From a checkpoint of a small transformer trained on Wikipedia.
Architecture: LayerNorm before each block, no position embeddings, biases, untied embeddings, ALiBi.
Each number is 128 + 32 x the weight over the matrix's rms, rounded and kept within 0 to 255. Layers, rows and columns count from 0. Numbers have three digits each.

# up: layer 6 MLP up, 640x160, rms 0.158, rows 418-499, columns 80-159
# down: layer 6 MLP down (transposed), 640x160, rms 0.163, rows 418-498, columns 80-159
up418:110090104164151195056108084127157125167116153118098108113118135134147163113115165093186133108109111093104070123157128130135159099079089130121148108151064158169125119124104118145098153066131109135138169114161088231169168095111115109091128146
down418:107094105123117164189096149133106115130146094132134125170111114124210204131126132138140093135143117115163131139103077132110146130161150111134105156142113130112071102111112210186122110118075097089121140135182139118144149096121169128062138207
up419:180056103124096075122109162070131156173118106128098093088166133146147116126107083100080149198093086159142174083083081141169138120087104141114077161184169216149095128153117104119137106132163119143194175162156139099147166158112081073126093106
down419:145145116122156166135130140155114061081088144116103092117103079081058139157137170028151116121177125184107071152099110167059146119130151180101127183147106111126147145116139100124123155166144136185087083098163118151109178111161121145163134154
up420:134140148132102115120158122138134090153192177121110064196146135112142131183118118139123097116148155031130108132152126118106143109073119185102081189101168171123165152144095204088118100129160113121080149156140186133099094078075168135104177133
down420:113094144076102119149111092164178156122099191136121075095089181114114135105161173043110096128148154125126182093134097144091119113141083080078117137151182045144189169098151108174131123163157102115186102108143197132183133205210105134096092164
up421:204126085090144093140106136100138098202082166141031136164145136150129044163091130127099125149172198146116135121120122182094149131147122142145112146126113150122100136134105153197125170114090078109146174179105093114136133155111104119119082135
down421:148100066101103102142148112107158142121155140109093144145141092068149157111144124145059151166155111131177149131196182138095203038135101097133097119085137213118171126106080095146113153126179099115106151128096091082198123160149156158109099082
up422:123199152105223095097072160111091109095111126128130149115125092119116147136131060104141131111144096198126058145151131157121104165117134116115106098122159112099093123054086162121128148075185154097136108090151101097115133167127195137139101118
down422:121086143137071147083123070101048147184161150097096147123146092172118132154149128133122125109154136139111128128116141102116116116110146129128204187135149165108129135172187162117139113099135136165116137145124149143147180123151104105202150170
up423:127064117065097151139085144135103109125148165184117113126133118092148147129161151087092124110086115151136086095130170147029193070089095089131157148136113110090120107151073137114136087164174137117126175103122090176106054138182105099096106125
down423:083085151145133185146187152129168098151124129139132192118132105177160148175134134117167124163108126120092094138118165182142124191148130153092104110154118128132078118124132114173093058141055086088149153157194123121093097147111084140118126119
up424:142199152059131101202204180115125189132133137189121129177146147095110096101154122156122088126079138148150049146131151125177145102129084157130110088132091177148106118072106122111071147072167149095178088088116112211095069096111135119098195160
down424:106185097076101129094113197074102100188117185130153144125072129131169147133150133146117147080146109107062125067144101077167132072177133101143076078163099093101111157134141105172145110035178086167111133118162160172170158162099176115155140087
up425:138098128112115143101109068148144130178076140084107081133113168185160164102104140096134180141109097144122094130120115186168168209082140102117195069084107103127141147149133160094131122171109134097149145105106117139143124118101174146123125083
down425:161094145150154115185080114122162125150138135229122058165154110183105098117087095125107185142173143147137106133165136132110141140134105108086129131131034076108118160080096146098116148172183105129104142149080100160149063067165119147109079104
up426:092112060087157114206160137149121048135167155070132120191129137148161132082133167083158121143167158097153135143134079117084134130128100088115113120195076119091109127085109068100054123163128110110134125144111088165120122127145118186070159150
down426:113149145024124047162131048135121105116121119122161143095167150063154173130121161099098204115118160131116190117114154131131149201077091146158173133164143148155149104060207137131120088074146088082100146125151194148135141126080067165065185092
up427:042111144139185076131117132117155203145163058033106085183144105153066161148093107090093114156135130129101176098184121187169125136152171133173153113078157127204113130116139095121136191178070103144146133142075148077176094146154108165032073085
down427:169116153095084089171138151131117096147161094125100127167148136135132146116154137158113110125159162111136100136121138099120148109110189168176151067077108099124151166127171147137089077127139125124101105118136138107120133136129117181103181150
up428:166088077135067145150164184110171199109074210115099118093148139149136079183145136184112163072084155184183108110123139133189110068154167084075178127104157140117117172151140099155151149131110156136111167121142147065078140088132113182090139127
down428:109127101127079148104133159088163090102137108088144130153140109139159145138189150164164148127149205065121148108152164148064135143144160099074148152134185132129103113120131136084146114152073158192080131147127151131131121129164161082141193129
up429:133193102148067169210156182092132117126125126133135120152171115092064119149155109151090164154178123102180127109159127121101120085107123104119172190124122157136157152110127133151126196123117163186140130104108107147116120148108143129162154120
down429:080146141164126130124075146142121125160177158156094159091103139149183114128144104075140167105100104139127123123117146157114101123150040078206177168057086085204087139123167138115112065106109123102138116201144121099085099141101087061178142125
up430:141137088170119128135096088134056150192137170156070155217149129103131156133115135091146157109081097093107163152094155163091200090152093144129066155131129091115136119107051158177112108105134096103176083150081074173141073062125172117156109125
down430:156098066149156187082169134140084093151179159151159034099154010092160158137152095120160116152086097105152106114091163117158101124210128109070102174141127124181160167165083140183142106126073049121105133121142145110140120149140143124191154134
up431:087115166132097127152107122156126091155141126150132084132112141109157145166166091080140143028116149167100091174060150134068110160125118155152125178064082120166181124161085124127147117114133138127124130059048145106188133158118148145110112114
down431:160070117155100113158131169159146120128141121152094111088115145158056180106095098107130126125117140131120118127140083148174158122170134120162137135099112126106125123147140124159135164130192107154141081084124102105160099060116150140091157123
up432:097125174132026179120108188142163080137133095178143110174136147125124064167122114108120054147109142085157146114141138137120138125130121151146163110134187167120048120059142138049177135116112096152130174109091096103149103113096076145132131108
down432:184120108118169118169114104139129142140142158083156107143120108110162131139137165107204157097146124187172156113166106095123159080145065121187140073125113122133065113114111150183109146097180121118061141146133140128120100077121061089106094097
up433:153111121145183097167175103159116166157128118139120143055153137043182126168087129053121155138106110170136122103088139136124135090097127108167069098128127147158123140131112177170145112166116099124062119100130097188140168161150064106103119138
down433:109136162119129150134153104081142107057113083135148089103119095112141148126185043128115102124151116224114113151088125159137137132152097047123205162134111152147128187108174140151128099091125073127157126074115142107112145127136126152100141135
up434:145200119213118138137095174125099149137129137114175041149136130141141132151091148141125118087104120088149104138107121191127172147156107089123156120131085161079181129168094101079077143171137102168169050133170046070167163142219078104046129125
down434:140096124144194112151124111022068136167131143117108158131113124126119112192131089091098173135127168092076121095188177100090140170103099156190109104193085152129170118149117141151095154120102158119108147150093144193122083131107151094103093122
up435:143187108153098154090173042066073131098144173148113095195178155122160165116125168160126103114128114063145117086105173090063128129109149076133064115132136157115068148099108120131186085078124168111129124121174122183126155138113108094117110111
down435:140103124110092143143107137032109084154131059121153139102198139082087129110134163156195106092164194144111160071115145172161128194111151093111144154097090096167129110160114083176181139128064170057146105137121142150144099094100097117142158109
up436:139142100163109105137126094188103121093109126158118110134081146128116121125125131228110119178172106131099168105077083135181138172111170141189146068145129105074061195116141125128135126086141092145112150115062140141150141102133103162153084157
down436:119116177098150155113182149123063119119119065143080112142119091176087155099114131111126148126148220148108116099123133156107123101184102171098173124088089110104138070089096137067139193145134140076136143128127138154139074118095064161154140105
up437:144161080086128102098163177116138160158085149111190092106081136139064110134109149095124104108113131064109112122091142132136146125039171130130128150060095135142114092142160094129169104111160124136133117128117115147166117106103134138138079081
down437:129119160159031180140108159069148119099159101167133101100132137147187138133114105102068161180082143139134163091144165153130138173091042149133101121099103154119148103121163128084138115161152169141134189098152149108088171158127178124157170124
up438:109134100136122178136108124159137148074111148096128161193155138132111122121156110125209095187185158163144116189119108113120108173108084115101175136061112150101102102098074157110142183141072152091083111188171119125093145121165135168107110166
down438:128130112121010140084133095140153123073158138131077156144135078159097139177168154148154128119170108093090144149150167198170109094114078126163160127036148114105117084095133128114143143101104137054155160154186118139134160064195098101144203090
up439:070134122119151104132099103160089161167112179062135144117134110094081102195133096150125182157183129129080214144172125141068135075096148123202127126110107173110164141074133152107145181155116124091068097136118122104156129108169110176130043128
down439:111122134188157094125162129125144126122190089110148116146150121107178151088083125133198129116140164108136101065080092172186109104221062127052206188181148069100127161090086137083068131087051119132144089133129092064149107113147123117124111166
up440:143095179109101134105169117142167108151061085142132106119100142126166140121095140104096145091204157188122106134127125143081086103113074160162143108144063105111083145125154116126133188127124124118125098169122149201120126134149213113144184120
down440:076115121088168144133152152167108074195137127163122126127128138173180073125167120065059114121093156072076110116177123132131122133107152114126123084136106074021165144136160092079092077140085138099134183156076150130036185134096141119146164109
up441:108056107215129113117143152107122170175145149208171162180113129138139094095196133112106092146116067143098115137122139143161138091093122095147115114140142116183113157128100103106084187136107114112111172141139119153196155070063115134100133126
down441:103138145133100158114140134144104100144105153134145120103132115126126098164086095131117088142185152127137130141125086124100103163084159116160152165104110161116210092069182168123118111115141157098159101195098075042115099130119117145167083125
up442:155121143101091058099095128144138102153168112140119100128096171109158137131117162145134073079097155094100130113101137108148137146166158154118124119198124149086106118132136118158119102158194175207140193152127128109084074146126104154113191096
down442:166156167122125155144146166191106152179113162132137086185152150221141164122113187134121090159114107128093114124113125090166170134142110143159126124161155145098079121123134111115127159214123125091125096152111081143108107160111124134162173188
up443:121107119111130097085113118121089106132098094131144108125129124109130158094116142121211139123130099143166119081120100085139142140117097126125165101137143106153138170114122138152106115136112137163073093104067134082066114189116123155118135132
down443:097125103086174148132122098156159085119099112097137147142123143140136175118165148120129151154142125101142099115166110127116159138149135103161137091132158126123116114156105162151113123158123062171103172156092119081178139185099121184153130165
up444:108106131101128102110121111078108146127108136141123159145129075110133061129084180120206131123140061186130145150135102146101114116115153152126129167136118174137170106148122117152170127136164117160153124131178131133131106103116136150159167159
down444:129103156163139135125119135118113122121092150103162117121102189084065129102124126135114166150112132125151143084129112066172144156105209103139153113096130080126122126119120139138127141088085106151187093066165084155125105172143149120129140092
up445:080120154085164101154120151080115155145144120100172053120129127087139108154165141157170112159124084120068196171101134134100125127150105111220206159167110148151176159177124140082146163094168155125144113112172167133081136109140174111116152187
down445:132139120146145171176106107137068099108167163205082077098122132111097132135064184112102102154137110105156113151159147116148164122128130093097155075150109116144133152114103131141063164074127106136122136148108109144102143151135123126134143153
up446:099149146178146117075104123124193137181099112140152111066108150128131106116033115129091085114136126131083128198117103136204171165137121093152147133093192090108129119097161158104162132139193147092100128110102073150029087148173126163093120156
down446:095149083172135144130095096169161115121130145140103111099071149106114132137124103137166100114105128196183193103151119136141132180127184161132137151129119192122118110131084148123161120115136132132116111146078109087217092129146167131123123111
up447:153143121149165154144143135150112134140097112121142089122083098140109160123072150122099106082105125167129138109126178114110098082122106148120137121141076188123096103083177112107160071125113038114147141160150126126174099146111154122100118121
down447:111099112152076169141114125096153117137121151113121105141132099091093055102102146146142135110155121102113196081127090161072081138144166122112098072094153132113140133151139158120095101119179134122107132062153138131123129088159083158107074127
up448:118082140081105119130090129128096149145124091128137126114153121168121145172056114136112122135151171194115137161182152146136138139152099124148179132125128115144136211133107142135145172144148164078121135132144127104169141168131132102089102162
down448:143119128103103154107106074186130095174152116168107125133176108134149090136130151117150076158153110090084091122118071139127074095140065130167129125167171181149143134152119149086120128118105158148161079124143168126145145149121052144124169096
up449:117180094142161158153135110146182112115141099067161220146051085132121099108096108152150151127115141106181151143080123060194112065128112108132105098152116084147125105112168105118076080134064134116087127093140083125144143111107106184142110110
down449:138145166172178144163093141114110123153100113140133176102135160102056083097191110097144187137178150138107111189164072149103143144154171143141114144135132143135135153169119140127102142187137105161128152095140086105092124134088178123104142089
up450:100133128173142146140130178158124127088120175072142115101125166136122093131114145146136119151119090098164200125056146169112107154104139144177090110110174124123113158168166126129110155150164121132110086116131180167134124140168112146164156123
down450:109150142112165122114146086094102120109104122108115078112134174113150185146146134153111112087141100108123122105093171112132144112157199079147150194125065146120161156176144144123119079158160139167142101179083194116121134140141114150067136138
up451:144105078124165141128076112090141146141159124119109100171101147145136109111144152135154115134145099127130159124121141117061077071144131116177136168133158191172152128114149142125074167118141106129133144140159106131151106088129124137144125161
down451:098165148146138114111129179124099155141110135176147139152085116116155072143128078079114125126105134128143165153031101107124145094095092129180103160102142092142122105113130111070135184137124083206171149124123156144156147098133145142114104154
up452:084095176118103166138110120119125179173158133150144058125141094139102112100173128148094100158121103116128186074150051140132164094121008103113120059173159120115178120160067135158091124122155078147111115149161185090139065134132155151140097089
down452:120168183097161128125152106084179092161135096142135076081165133079098151083116138123082183119134124129136120110152159106154122099072171159110112191138125146178194186153126127102128125126120115196036172120092134155068108141130095047098079163
up453:089113129168116155126202166092173057127104120203107159168132073130107129133086110126190157144100089093156132101077165127173090171138117106155151182093146134131134112123253103155151121096177131172044141179119086110083144090123111091094048098
down453:158137121103074144101076151190082140096101130152061110130101138191167109039123098104052091138104082168126113096143121148157109091140137116161150158068128176088103104152138138111129140110163193111101109182093130213140147107069136140141127121
up454:164082142116160171136062123153143170065099190143071134158125106111127098142124120095124118159123102100052134110191123173104118119158120123077139121108087148145128153133142134088144149121108126064130125165125176059145150135084123071144141119
down454:092143119110085096111114134111109107115142142165096117087142114135094135135138098131135145119123177118181151154131105124110143156061181107172183152123118184141091089127133116117133166111134168182143145137133151095067112120136117095097104155
up455:121105165139075093156124127172093134098115153124106122133140168157059092112163134121078138088167099158137158116115107092129111109104094120146118132142132141163129205104112073142151087107161149118128155087099187145114110142063109112129085118
down455:098116126062123106093151153166202121095142112144114157085092168125178132103039128171108112137151131100148156086162101114120124117120164161149109112119194142043098155138091147099147119184127138146173085153130104125136127107132180165088112191
up456:120086141150127179035164164104152028111227143164088150167048161092155101155103148084202169106160123135115158086113115155127130095116115112117019121117092118116173132109097178135075154151115106121206152169138162092111089114138145179140136190
down456:159125134126176126152160157166047174172101148145141183120156166125110116155075123148128119154143139073048179100117089143157184130085083163123130109117240113153158128094177097086090134166147087131091154104110064093153139111107147161126069134
up457:124142126147084161121167139035172181079142068152154163150146131129132080137137172138103100151085093186071122161144127107121187164108117095087077093112071125091107117101160162103150150177141113092136115162094138140161116119119113194144124117
down457:127183182126169133100089167121168076126118117185096134175180087097136097139070087184055115137181105116137120133099138144142127087139100132156104091095170081101110142148159113111056165087160126145101141141136053124146150164132164117126127175
up458:120072039125167158122133150126125168177117055113150095076142088119111122170127110162156197103070119113100147131151166117141144106133125153122148160088117117155113171068113134147134182135128152119133115146069114058129132185111119091117144098
down458:144115116143100123160117116105102078137147179126098150173122164096180174128129156158146120129109113144115137173144132131138135140112237144126126089107125089126126108082152169068160119173157141163143166151129098101127146151128114104123112147
up459:130116146189128107130141107144107139090214157171144080111145104122108103145176142071160180148103159149124098109158108134126138135095122080125151126113114137092200112133167143090112117151165122152125125096202173174162097106125091120106141136
down459:131156170179093147143131131128127121106143098087132143130129082087142157152093162102175113162173145152138098124106128142119112212119121123162168096142182143164133156089198137156146080089139107113146121153129148201077076105176149179137095176
up460:139117086117137164144146156184112172106114140052086124185105164095139098102104160081096121097090095155115068139148119120158085087097144115098116155142075135152162170139080120103175089161080134136154095117113147192168057184093099075131156122
down460:124122162114101161194085141090081057164118130152140116133077124142139098163142140162130158133089097175093165145102075121136149168100122165115126078116123113170122140105097122141081132090172158115136137152136153122135137143074106132149091119
up461:104130068109166073174089098127179093144184076127034068173113186144229165164125142180133166158114112073159153137108148125130078097141095126167125117152202110089115140092158143162138148117198209052124123163155161131111075122161088157107085165
down461:120163123143109124173178118116095127169101170104161106137143185110101117082120094114084167158138175122123092139118142198115144088107060116117152162088124118106095135087139134129121131103078091129101121179178150074066159111184092167154144191
up462:153144128114176139169151090099143174165137174138108134149131155122104115173069105147142075122085050155129077156182129126120157068168160105141060092148136135116068085100165100100178144142191163081096125127155127149145126151140098157044199165
down462:077188128169104161191089122149142135135139112173123081118142103139149154072128134163153142159101074132124176132135120094107137096157181193174130110148083092159069041140164192159135119109151133158055152073137075086187138128087126156136086125
up463:088148140166147132175152111148127147097130127135099081126134167084085120170148183103087128132085103144190090143127078121097146081114087193124156151110106130128082085159112166153096143158149095150087121130094127135126130150148123145079165134
down463:094129148164108171136128093104169138117109086092075107102081129144144107092138079157207120140097142136160118090147094097166156142095083093133137158122126122140147123196130119110125137104195146161104145186123191080141130134114134171121140131
up464:151092111141136135121121098094109140176187166188194180103068129096079137149170067138112153071077085161120140144094122094128144162113095139152111109128141206137069145086141126099085112128140162084168203113182133092133108153141040094109114137
down464:142133073181097191093101097157059120103138113097125133103161070161130093141134105168048082140141108171100141159090111120155130132119045138107140136122138131111130128155092132147182135157130133151113158221131175105172152142126140132103131102
up465:132139110099072123132150151140166085148092136143090139138124094133140120119130160118102120095128129169135164098056107133108195159127092135086140127146156144168090112134085108114182171145116132140197116130139130153138101106149093121107148121
down465:135127106133130067063089132116039140153124047155122122187136094153119094091148094246108105112129144136150140148140164115093159103152056169093137124088162161166165135052167121135129144139116164056133074102117177203128105186085139136130126130
up466:131098104161165154116178151096185088167118110110181103103140140107145121127162172098095067101101137077118189140144120113141156100138100084145123163191103145157144161072140118132111105142139131123133138153166095146074133174139156126102157129
down466:119134086098177151109144110131112087096141123141130126076118147132180126109131151117167107148098139118117095148125091069104179136165187121164086123125128149115051139116087121098169154132148115131123092158096078159128144147127151115167146118
up467:138131166155127121143138137095136176176135179105161154178157131067141147168121151190118121202124096136165180159182081130133063121070075126111129114138110144113054093119113151161113133142203155061198087136150144120112172115133089108112118120
down467:095115152111172134169173095095118108116077126108175105148145195095128187124034135132150092133107168088156114092105154167156147102147073105055182144092073112156129130132157104090129164075131105125082140135108091161148101064130151130148170122
up468:152154168203123135099145153082134146107154075118099093107112123140099148128111091060158105112060141067124117172096098104141193147112117142116040116207115188120122166092097122144151135078099190145199127170117125137177082135178119096125153127
down468:080152137137149121153112079161083160128119112182128092123179131147140150116149137139087123178141126131070156181144174151123153104134041091127159138121124123072167093077154180141091149143125056112168084105123116060086148178121153172121206193
up469:139141101139120123139096116106149106113103110132100150150092149072156132148128153140165125158138164122155102145116161103133109098161160135080145101107153114101068142153103139159113114174117121147120108112072072089116140147105120126137149127
down469:128086092174154162129167138083157115140103093089173098140140114142136120123126140117115111100147151111088085139152136098114116128152145145094112127160159106137137076160093156162137092181079158192183108121184156104105105124127085096140104159
up470:101130120108141151163147159191109139182095142084108088136153104068174161144127163133127109103072128161151110077124145089115173088090104079091151153135102124184079181163113151114069118174065111142163126139116137137128136114038088109127113150
down470:089195127142154104157129108085091103132109159103110111108136142101125094064153104112155131144112150115099143122172112072157136069129158081108129094135128102116157094120122146070129150121121165097135106127131122150169134153127165122099123099
up471:097091126159167081158068183182080171068184249136102163171180055081103175173171179143156130112095179131160084112129131147121131084044156153165072142105081118127150166098116047098091087112091122097134157180179148138156058089164149098108080137
down471:093087133223121152130091170117182121195100159174149157106148142162131147164110135185149086127066179116101157191114045148177083155101100126099145069131155128115138055123148135052141154180198123072148113109064083114123150130144110173166098065
up472:088148186141123113083095123162026111087083114206144116147084242091143040134204143122206129191088113075099109150096156142167179157111095166106142091111102074110088101083041109093167138104099148162111130189120151121109123138150108140117131101
down472:120106059077144109153099113132119111157075159113139154115157139085129135174205170158061147167169190147109133174122050078068112145188058111097196099119158126135141090201176149106137124180108126157145165190157144083168136154115085102138142156
up473:127201114162127130105149170109156109107065119122092093109170152165097144190180179104149097141132088149130133110119090113130100192163141152097142135147131148135226148116135084140175185164134149174143120159130149163135091126101172105082122152
down473:118129151102129113122110112145120152171107137124142153119136135128183151108172155102149161096205164136141118097134115109212124103122135148158120108169135175060124105109080142104094126128091095161114152169134203096075131168113137100154095090
up474:143098129141125135168095152221135070157132128163194089163146115089090113134139148098107217128086116138155095081143049136112101144135109126167192095113124124095177082121114108188107124173117136107108139179147078106105071096129182140163145157
down474:192152156120141187121130132097095147133131202130143127110137165111134148071200143122095066074086098114143135159142128083152154101076106054128166113154136176114160083165154172063118188068110088094171107111130067104107146116192085109107183075
up475:172111107115134095142132094133187122126157112111138161156125141138142151119120135140151110141079164109131164112107168151194165182141135103139104095139137141117130121096153169095124142158171115139146086147144140139105133086079126111139080147
down475:098153104088141160154125145141155130155122128129113134139095134127194116085094119142092118119102152126149097100132168143151138138128148129069103162122138165133094131157134105156119149136144116146075080090154120147085137127127129172052103107
up476:158149141172097080166092113132098085118148138106187115106143130187167102153142070147066131136158115107106153094151048132158125166156104142137119121135123108137160204132172150135120108079121154154094160105233084100095099051080079140116183128
down476:093126087108172125118110098144161146119121120162108216127119097138185136164093215139099109098137193165110177108109139145164104133096059051142180090082106134145172098143110090135126082130137091147095116134176098130120132160160207158180171139
up477:125182130083125093131111175120139154127048126137175106105123145088127085146146133107154167091095133095092170143118116144123192110105112161111125121178128128197154129191139076123177167109141139082087108100166114083110120144154144081155102095
down477:142144161092127131108116125038145132176102144187097150149130139147186089112142096113162146068071133121089099094154143140087161145125089157124128098125152115085193148161125081214096135138148113194120148167145152101144070097143115141143160159
up478:150131106156143173137076136161089112140133077104146101157099143122141131128130092131172142092201102086116181125095169125150175127103121162141110124140152146168106138124110130081136080124103117155124132192124144108135126146113089151108118072
down478:192113166112118144135150177162102136105104099119128154088127110120154179111135106156103165124106172098138129125211142164136193112127105152089095133132150108154116134139152139109166144112096119101133155149117055116154105172122093143161158165
up479:128133142170066119145066153157149098176152211152127130114112082099133108127108141107115140195135165094144129148156127130125128118170096158124088114100071118122148120100137053192136072068123133169166156146067168088151177160100137090116141156
down479:125132153117121082108186145116170156128133119112127149080165137114108153108132102111128128105126189072050094134125120159132151102164066102115137112098109103107143132154140168173118132096152123127158094092170104094164115124118176131163081175
up480:109095107167085120112147127106085090114055149143140135134052101144160111140150150149120110073155083160159106131118150115125134085127092167168148169107123113076166130193117161147128074123149090094083099153146191145126086116102176119120134187
down480:157067114127119166091115112124118188152144139109141115072121097120082146140114123118147142133123122151112163162160125110160080145110187145112100138131073125120170139167107091203142151172142148114134161149142107138137067117075158118132125165
up481:083092134144155101169143113134123133058080177108091106162123112065154124166099101107113127106116117122138111136086187114107117101106150063169139133115118114169111145100116126140137143096134093126090108128179086124108117093096179097179150065
down481:075084157080167102140109102125119135135132158113131115150135141088150186149199133095115175147105141135114062113107119150147094149073105116094118155071150128117090126168149127162129087095132132126175143132145108151137113135135135142145178131
up482:132133099084110139200067161122133130140108185090134093151106163119152157150136139143095080113141080172147140096176099137177081152123151086140216117102098158149128118089151075108165115099117185110109130072199150094089126158136076100118163119
down482:161148138150072071107153162140091159142145157111155157127134082116146164063137168142084147127135129142120144127136126131077105140067093107107087126091137169159219077112137147141089137148177100114146142121118123137103123096204132165103102133
up483:111129089143135055120135070126147126112088136150067179110144155133132092147175077171148103102151102133078110166150083123083113142159090175126151115178174099135102143145129094131129105084103169165074101138086147091110126142106156179152112129
down483:103098157129156070133094157119183144124037133096143146139150138140101126141119122102147102128133157146156131170121150160144194148177151093104129184082113132147079120107159137100130141118172173129148143157162178113130128177122165128139090141
up484:109117151179150119103130121119085148063158118135122167092116183105109182164103100098086167151136149132163159131026156124179121131107114105166078123123184106116145132078139155149135156157112053136073082112098094111158136173137117135113069160
down484:149128113140181156161063118127131153101111170182119065163126163136129120190170138168140163140113208131215097095109090142106139139108096059147101127119060147095089144126119130118147119170169111128132066112128120082178078168177119117101126122
up485:144115126132106120118106121062155105087148147117130096105088116087124111116150123070105145145133195141160111136129068159152099093125097048075117061145100119165142144086165169140123133142086149173144182161113093119179159120148117091151087121
down485:134138108101121118152131136123143156105180102105062162123135077125125079165111119092114092121165110164136169140143113133094118114118109163107133127208121161137124154151111085136140228141131077128099108125112164123112149128115134091088160100
up486:185213119113121146083101146178109156172094171117176145180102159130124071158183116139160116162083113105116123162151145226122141144108111096126108150152117185165110127110143135140167104086145101134104104153122129077162108161142067085115062150
down486:148101180156149074133124186147169182162055097161112151154080186098124098153136193171126120120160108118071098171094111094150034117132069154133101119155108112157144133181156119133066180076147167045120132128106134051140114166119005137173119101
up487:105151183098177109141100124157157089105067145128146068142141178110165121189141101134127164106152141131093194178174117147112150108149140141059117119076072143205140114104120120224088114172171085160137129182116168108136116211080120116106130103
down487:174106139107122161144148171099132142099139115128085177188110129138105108097095081179088108104158141100144167118136140166202127127168106101074138079128152169065137117131130097096124111124146098111138156097160157116154166100173144097160050168
up488:123160160133136151077145156121135160111114095108108160168091131177140097171084102161114131097066145124127127164123125147103091115089074086119119109067132153185071142136199178141140115134106089146176160105116127091118124147126150163153087126
down488:106153171107138185148131157129108146131116126123140093114122107076100133141112153151083172124112150135160136139142165160141149153173110112114098118100147175145120163112156107133086097118160142182177108134157137105119116093152165082119111166
up489:147158086070142159138148155116152159172132138125130169138150142082126158072105072107152092104145126144090129134146110143178109140140134138076162149177203166160140134165083170126114134131144137171082131101141129066094134155099126115101155115
down489:136113095151119139155101080089159162123160110111132109104162160181159140149083132092146168119141104139054054082171143135124117144109101126071093101147089085119098141093139041101171140134136102054132135126153143120101149081149124101136162124
up490:113115121122165122084085153159182114093129108051164125153142114068107141135112160195095162174102169212106106084129115091122108149128097135132159108143175178116167102124155161103125123055134144133130181178065127173156083033170186119117174139
down490:099145129148130101157175170150156144136136117091161157151109145125109120109146042135126204107134139119122097170179050189122195114123081107129101137117201152087100093136106107091096132106138157102202171135096116158170147080218126156091092093
up491:160179131136111118112176128152091120124138130126103123191078138165113132164142125140114102070137177128104142083136177103172131142153095098143153255139145197097088153091158155071109106143151147142102118083134080186168076112117138162120146130
down491:193154092184178080169134127114153032131129178162143078115187111164156130196153089124079078202131064123146182133169105073147122118045110128099134102109113127129158145158116100089120113141119142077106118137123080136150174055081114107098111124
up492:084078157111127156118160163124131175098184076121112163107143080135113146149143073069123073122154059143051093168127166123158085071132076127097085134149087149129141206155180092098158163077114212119132099116128118168101118167115102090078165157
down492:097089122114115132173092076115103168133132117151166042117142189080131055205156094109134153090161109125088166136147107137197120123174172102118203110143150119138117124198087179080096098147197177064129146146122144167128131156082115113141096084
up493:178079166170127142137122113149151151109125166141148118124111134112158152170143151194144082109099121173168094087092121136110134055118103166130122082137093193091071096129077111117075145100135188071111085114169112141184128134154064092140142083
down493:154091112099165143066096156107124151123111178104128144129136097158109143157097154121156153167140153165115173112140199128147133158154181129146083161128113083140165131115083090157103157133146061114138142171123106129063114094093092133147182132
up494:159105151083118094150110154102143112137110093155094107054160188095141153161164173056097175136113127165117102146124129106092093111133147108139110119121128149154121127133104091131118105034133093069140121112173176157068133160114096097160107097
down494:092167109128078139116114179118135140137127155118155107111109114164166120100141149159159126120171115114142150133104143157150174154131153141091115151175150090124114095140096163139192138218098108153130156154127116103156136103112150177116128117
up495:123119124111075128092111097175139139103123100157098056118132136082100089141125128158156128188105109141115167136097098137127121075092107122111147168145122083111106169053137173095142140148145130151110149119143090161137120125088125144102034130
down495:129209121099135123146161081108124124161122142103117161111091094107148091151094156226059133188128132119051114119149154102098148175137148139139133095116055166119085152149155124123121113145177132139094079159137136158154126144117167100144111067
up496:124106087162142113119081132185088131179094168092123169104170154123115194157149100131094100160179083119107070095148077151171081126131116122101172114120141093154108183113078119125132139160192175081160173125145092133121136115132161151064144185
down496:126131121176129056162130130056088091129142147156102094156162148049100112121139078109085140092132153143159018144150109021092073131140130099182087118119133134159092097128111133136146111118125181144148125152113172075116130165068111089149146107
up497:123139078134161078106159078115107171133139111163104079128094132089111155178094154079141129140065135131125118114075182150112109172126095198165113111100046114125109187109089147079120163125106148087097136158104147137121135146167107162063094157
down497:109090089119115111153156124104100150089096077161131162176064098098138165137179117074178155139172121085040143146156108131137106133177097142068161131090155132076117123153121141121123117098124116108099093154085132081162119080121133161086149142
up498:138116104164142135127167136117109115104158156132047133176156127138180127147145145065101128080106085120094160109129121136116126149163136132110112024130149147071121150121134110141190101128185165101084168062131129136144150071080124110134143112
down498:114168178164112141127127100125123149103162139127135141179072116127141147137044183146119157124151083129078133125136131108115111153108131151143066168155095110139115111145138169118136159121147201117122155106120192096142123097149106140163104072
up499:134166128200092142098073091124207044139151056118111133122124141160109129102117129126126054068154127109142079149098135121185088193130135171065129143105154137123213147131201100131118108122134145124125112173123189108103121181126118193127173154